Part of a small language model's weights.
Size: 9 layers, width 192, 3 heads of 64, MLP 576 GELU, 6.73M parameters.
Architecture: LayerNorm before and after each block, rotary positions, normalized queries and keys, some layers without positions, local attention windows, skips across layers.
Each number is 500 + 50 x the weight over its row's rms, rounded and kept within 0 to 999. Layers, rows and columns count from 0. Numbers have three digits each. The size before them is the row's rms in percent of the matrix's.

# layer 4 MLP up, 576x192, rms 0.116, rows 202-235, columns 96-191
084:499475571511502432492608498422583641488420509546539565491551475463565497562454540449535415473509459527493447520514609466463453443496426486488458535537547412486506554583436416515507588630528455449472490452506505559508542492529476432519607494439536502491551519527517457508493469446477506457
094:436447461489543479586505478518613472503475514524574546501598446408594558522576517519460413466478467458471367482537541430504463482478588503571466483543516549565509555467451459500503554525535485432549522437552581509488542555477463429467444513438540637546545498474491530570533433467465429496
102:551552540508517543553440488501508501540401528494415492496528468388505589451531448511507374487377522533534430499555493469542501561402495509382552432501465516524627548509501480558552493476512617538614481581501434546444513551493525492509534461449543585466506483482447435468443571552484545457
090:448543451553522596522466457408437499462444551476522555524547477499516463533531405448514557489556573524576570497516436566536457503400463567510525524540483471497556525503594490458477585557498564395520466464474485464449561635501474491477544590481505451511446451447541436553425542499492463492
096:465465530528490546560436526422515523558573535573481537485536501418486491382498495500551488526522542633504553553397507550513429569371532451409508522504587532443439522445475564530523466440546435503520493520506502543517509638452433446461546474536416450558493460446580515474509488470516473483
106:475430405511479529562481540528445428491468502558474490509502460420481540467627489493505505477448503395476543454453481532513406553464615459539402470536490461506488472617545540489518480545547475442428562541495432474469514514492445458556479472432547470574509560574512507423462508439524479550
097:461453581545559567460533515511498443479539434432547500547477408496537551526546455496498527422505467449538409412493520522559490603479469454433394501503528515515433485604592554499623536567527452463520564434446614471520548486394397491405563561499576480533486528488523524483482488402518489499
101:545431389504453434561480561489465528516463557466562489408509514538591551505509430563454471523443593555494503552460482396476512478532521510488490526509535381487531514538502605638520418497539523484511486499523536485491459462488502418416528510428415587501544558440459521432485477479581434472
107:407465587545583494560389534448505502438511610475480482509555507467524416459542515442454586438513512543520376500576645508496437558479551489528533514438524514531587531485460514589573519522510547408457510562500557484442508421554427467500497440482353456569443413424547531468415584440516557562
097:563471478518508436507570488352514514420441490523570534414416440517557438533474549455486332531465544448521474556503578511448485497485540578471478505480523410419558534617546561479483498456511481460531512521556505461502551505503479535433548490515514511519526405514529470448485472550428483465
106:501487500528598539534447490477591433541526374585409512498510468547525469471584502504520529357427459399542519510513552527416455489435481527419512507535557489536460490497508477539428443448589486492429493591586450417453455570410495502499543482490583544489494551438439442466398510492405501551
088:539489490546589391547461537487537539548421510425569534491504530496457524560561484437391450535539564477535487450500576475460490557534559545477523512511596523485507535446536483441510481548570407505474407498476550478519483580576423443442520532476454557469506539546529433502471443393473526493
092:465525513492475431450446525520613593548517603522527535491446485447541550428426476401532438513454488526451422507443468561540523508438470528433436560604440435488574565400540462467584506470515553468549513452526597545464407458400503457438554543370394490522523508486540439543496577471505407460
088:493413490508506555543436544461545493402499584451530516467523434422484448533528398470520503529482548609486513519561499554430466474452546474426492553464643472482510485504471514461526570501542434538493520484593580525506526560568541458467472519367506510430579614436530495421443509572537531534
105:607485451561474404522420566504538463453502515500446479407530426466539446450518538486536490465467470501547477527487521546505457439502464526529555454470520461466492524496504420470477535513594420535466450497560573556530581545617399458533495499475554578573496614487508528403514493446548424544
091:483408556497531521586556567501559524489575551492587489440547475405441440455502418520488527484539492447503438548536560484394436540555451513543430425528489406497548475523547490473458509647551442508426473503470599516437463456542418561456481481484512502567485444444453544499543562501448484569
101:459534500602469513492523520382504539485425558485445496538491443510518489498480455565472334529499458509582549506538530531538528577527507576400464560481521473529574525495485611527448436499544552504598515486474505520438437493546439414454500535502507609567518474373490540465461436522591520532
093:534558553476554455510494478472486558451475517408463631533469507559467506437525593490493470519410452498467515464512534452515476574412515551480487525504419442528544664507528545478422544498508536416513539554534531537456475572552480464450510463423420514534458527504529467522447555477581516500
095:478552478521457446618487479451506518440527510518607562518401566458557508507412402517519453470454586515567507532462457588480457556372465464478442460531481490445575480566522472543556486565531480351589498593591577521481550492494469503525615472532500517496516464502562431491501500521413454458
092:539570521487585358461572399505589516467539480520498588524443489466526474477539522505506510475513523481402524564515522581511438476485352582506444494500529555541561521521543462467508558521505508530513540482621585562451470483511499521505535515438551518410454539561550440485433526517556554547
107:500487541590493476508556472392517545483503480488534512507479486475480492527495425512395429410424510586471554448477515570496463499533415464391492486489535409622553561515483538463555616595589518495519547457525501481490537507498498513555531484526542490540502383489485512552488529432508502536
103:437475557628525478568417494401479577490537352440498561495472531503467476469557409566442527491434521482431502425569552551482449509498465500488493515502487426559442591473479535546438482472524573461456498466578497469493494491496484522518506455480440499640529579425435451542466525447419516499
109:555496555517502424528546449468492486431533494429474520379477498545464565555583479513429603491456482509593574588529554511440560437467491519349466581493545421443479559428498491574510410467522471473576556405504558535475514482540511463437534424483573448486470447492581504464560480587482499441
095:553477464559607474523472481472505580525482512526433483403545559517428422499450468556445472489431481518459482494432495560476402467442451501416527490398483390521510524460404474538524516555535420471458565490449492502476543467469458509596440472443589513585500532445504494480449444486578476484
089:513476548507538489486405582499442459410546531517476500504564470443522509475454448602469558413500548618464511573530527460467552482491563517447448510604565462440507534468401460476517514545543528558449616562364536457520440508517538481584563486504444499465546520439483512576487512421534502575
100:506464523539556479501512551505524477509415589472547493450379511564566440496520478541507463571488471532538392540495481453488492487430430454483448488448529478565530512521625530651565409477577522564469431557542491497449495522404550419413486509488515510538488562437597559416463499478573541481
086:408477493505464478481529516438578521352505516426486605534452326547541479486555509503544501478524426504465487475485563576511416508503440493477470491528526465449478471583467467542555531472547546543558422486531497492564440445469556457558452573506488436507550505461493522524538555498521521562
097:474443535567457481511448472462551559479496507396482625534494519474508456553491428530485473534387528481470481502490481541454411550519551523489483588457488444439577569485515586563481460509500462485545567627461503566512587550453433465443451525482519585598520458411594539530423565484491429422
103:535499481530496487494502491453485576504590457403542453585390507548408459473553406442550547512431448438499493452528435413477509523474559563477532549564581495510571485506464550488525492538527552591593454608479453553486473550481445458534392461517459560507525468446488578468505504518536429546
109:480568469529596556589548524480582514522562534540537465543408468533447509539487502417409405422421624528504525510454530490552528491416471576478492537571511450497652496484484515468539494529513468426634517536460497489436493480454533475507587531440547491503582482507490442501500497498508536557
100:485549465506488451638374530474565472511418492516530607496568393441461548534496523487525521478514417524443533538459471405480519490537535500560564531573547433461480553555456474554489597530549477615545484422573506407461454531465359491507506549564523575473453432461492492522432469516429518559
102:459538525508536447557557470441533527512552438471482581486384544474506506515528500555543505500483437462419540523488533451474482500545510612513406560521472487520484550542533560566476534474527404535480525542537494517444484490485481449536444446474545517635552480507460482487453485558628480486
100:395511536580603405512443577453517558466537560470484458503513525345431549454652505458453511453570531506516542550465505452518491538496502459465458586601448512569502583435489561589597463564551520577471464527447469463526464572433421426511505470459499530547474485519519496549407424409530597595
100:514555467573434528565450512453541493527583643501471445446510401475489520464489442441522531531429537421549402516465596524478404503431455471483523437558478487477527541515550502402481599472512531409453516511421476568479521605500499538428519459477534434514446481553550514522396625540515465409
# layer 4 MLP down (transposed), 576x192, rms 0.117, rows 202-235, columns 96-191
082:496514495454456470567530563362566448534465558499542527527559461456460537501485525418567471464498564460578485478510535546513453455582513504559527455411544455540451544487525405432500519534528511532468498533552464425546432488544495516503521527517508475468514492462476501469470480536519360585
098:528476477546457476503459556583556423553597501532537528551525509399500488520454548490411498469482503512457452489569455481588431518525515523585489536429508562526455544507542536497441575502437403472470483427527545513476518516437513552618527516411482556412580428518578466459494445461460530483
096:504499558483416590530633467482443428595505527599549482530455483451526462416572448468426476485378548491533630427549502526485521485403465558433566488529458415486528458509507512531531485438500572473597501481494484522481512604530550523506540453512489563517469425508518552434560461496466519597
081:443505577490558474544478452491491407589506532519516527415443492580422466459456482450421438318503521468457462473551601389615439480555535611463497409506490551510614473520537510426491438466535540468559511522524519485514545462439511493555542544523495517401493559494462561465565500520474412541
103:503489519472465453478585530450545576480517517552478405575437465428540500557503517532519521611548489604511542585502520672488581493433499512456538531445509514487530466493554485475489529474491435524587506504572455564483469534500496491478384486513492485525470487544490477489462526487618436518
098:581545455489460493479455507465609393473403528618605451511553544438563483476555492447482421515516448512501507525509474558502421489474517467613474462487555462490414480642472566537587540533505489462505520511476451522472480566460457423491447499469500461446546520523557456497473592428562508472
086:485505521482598538405479513417406387529453458494504525557589556491523525580504467385510559403566497440480477462474448499546452509442512494488351416507551559493471548523461527432527507445530399421442525536573524502535517557480493466495478432525562438492452558399618462462501583440486480476
098:606485540488497466540507468472494477526464497517556584400525523557597492554436534466551465566554499424534540461385551490483512478562530521477491423464485457454490541543430571568465407557591473483491460532458391478542450473534421454541491524518408502520515570577431544463560508508537416488
112:412473505548505428484538537485457509540561501511552492512516444524546460464446530502513553506513542564541511456498590574589453554510513542550496484470479506525511555455544470519528597419566530392489447498426579531545473487528581578607556486524443504587550473445523505484428511390546501587
099:428504502545436526569531601498588538562487524417515534608513526416507476395455584440554530478477537525504536414470501491355475497554400484515531406492569514439453475525402502487572498541526524426467573419476475498565567515510569496512542553465457464503507461496446480604463489475521470543
117:503511547557518533442443584563449546505446410518545523458436463476463411564447543483537561581506461563500507538509515465445491412553564451589592529485492392508397536493418467518493446485521444543451520517582537542620501564483404469424552503399554500515460494428435511595428440544561511498
086:568504531476470542432527540477436459464411495430530609464490475547524530552494444494548447534468505610558526550547546491573571529456442505548511470518504450467435450512467493544477531524519566582488518478456548500563512529462410574417454532501526545534587457432466513424543450530490430522
087:586565519526539511468473498473538416419467513468508433387487554524520521441467432548438486505568504497521510469583462507491450533584420533550477559420521542468464571398580463488463559562483484503502459555486560534519515535467512530526434527446508495497352542483483480473539553479485410457
089:545442509470440511570476502616423551576532467458508550529541503478501464494494450578503478567498493548564463398473424557508563466498537506454542523443444536591563451464541517467571488523481507503475549588497572500451526550527490525498438576422580512578430456502538419461528490354512516434
104:433511461433498439454491503522519567582494477478513508461537497583532400497554488508497497530484527599531488506485548576414564513521394490533472491405464501447442560534516492525535505528502460476552445544476576500493456562609564527464557521427509502511469391465525594500569448429514506569
090:476558567399467481500550490544505588525529481442512521538528490502447550455440490447564580581486503449469476487567476536401422540470520519473487506544457558467560562479481509441574533555465407516533520502487458469520495599506517506413538493490459521542522553503466454595462589555369467462
094:460498583624446544434448610432603527441527474574558428549515532497539461448529486443566420488374500497450532604480467512512459527484422572509454437509517546550482595448478498513443491498552491581489434491451405452393488548449512557516473521444588405522491470489578483507449535493499580471
096:464644514372513501533461411528581484496493534459520577549516498464572549394477512605540510543484481516554432503541505351557539573466517493509481488503425476483499603480493494512445455539479475460563437548498536479482523567508491430568533482530512545521449549606455478510561495466496462450
088:568506486574406501500516477414456487544543498499552495485484596415462465320487449530512510498525558510613471486517536476471446457492481444469534494512489506572497479496523456516528498475502432417418394414519504479499437437546496508540537539578523517462450554452559484481502655467502614429
092:546444497525525481479463508391444446475532539500505498456490515545466508445523495513454476515530579508448510487524520565569418470473531438499457524512563425380530466497545482528498640477451572468537481447365491462524448445550481481533535486557519522477542475491470556486500483523540566500
115:489491441542443434459511428460437485414585495518553585560480512460513540497454499472474477458396526509534599423480526519467522427478467578518579560522459509515515472435449455506457547491519509523579606480490480513482508426507511527562524497533549445541554448512404503511515450468540580472
100:594587516493419533506519538486427396567626511551432497560537470517435464483508498452471452457466523503521452467538540588526489433452529557588533488503458478500571491516460536469491483600450390457466550498554521517496520582503621549497539440540440479554480480503512467527537508452492542474
115:552508556503474448455471441535444525467581509493510466462460533541446415490563505576538504601452442473532521548505492508500599416515444554529532538600525385567463571464541493470532438433538571478509554466486543543536560498527512460460476362444555539522491464476530539391592461586432596452
095:436572468457544465432460484448509486550469519617519533519443549432391393448468484430482447510432467509460487523496551516531471468451524498478547523383600443510426495546514509559450495495500565541446546505526523519545462509539556488531510369537522503488533426481467507546545587553491512492
079:477527512500532443629539489554458513536518494548489442492410405536599439529505482531521493600458475428540488405528494571476516476534590483402536518471549502589547529594642548500542377549401493497521533491485471444454449510528475457475505514470508550501398524454524473612539506529491441519
088:433469487429521465530494551430550435503484460668583502451553572462482479458384533474507506428470500522624477498432543430496524375454544556451509476508435583565541515461476548478482425583467438588447492497561459532458424463479461493546496529586465526464482465540498597452364526514479445380
089:503492467494549523491462507337580403418512561528509520422502536602518529537533500496463543499479607484516501496540510430466535554418550523462471415510450499467457536534496467534522477392455430555401460480437455497462414535472559508555523518504518512615536529386507532474517634511470578467
096:441483485466463510456458566448505537482519508439462464439458532586526546520524531517480498548526497558491543556464500480504475454479537494593506456565544463499550517477574419461499517544540460579449412526434449510503552439418495481477448419499551604556538498465508457515461451543470590571
092:454516615471509494498505465377482535470564509563450507536548525450504527475516538483474567406438525515477549479513525527548415515445488545536507391507534508467565545425446471505443561542540424439445546508542484548493506567485512532513564463428562455468492487545497555514447524497476463498
106:439451477513533552567512490505492480492482464548502488514611453464419499526431537424465417401434510538510526496488545437543565420433546610481491509534507514544611440505511487447510532580473544519486494466554479434433491487405494505494495592496555497497463500418508532437559565500469550579
089:409520496547469422544395570563560466530450515503454454490476468496508473554501524537604542531556446544463603495559519518553560528525595489550598472546562410445433484517471470508511448384530472472389455530578356432497541495493358531522559517439504494534516506416501503511524498469529452505
101:462560495423484505491457512470444509555440516515439594477519546565555495467461574463563522526546495454470561553480530544595495550528531552498486553510429549492662591461484461453353520502447460485458535627470542522426530520481536485503516563500478511587562526616521435407471475459464470446
118:398467532563560488512423548580410512510516495561524500490439535501515456496551531579455564545524430519475546412522446567497487460554544495540492472537483498528379510419608470510564467432573502467459467477469504562559477535395420507529450496412451503515503412530593581533470481469548589566
089:559579504451480520453528393574620494526481463403580539409536439545494500498547454451532421507561531523472500485493648479569528546468462584491513538508494434462449485523419401444455468519542490495462491517548513461541534501517667510423627493533490511420482586483399591470484456413525576574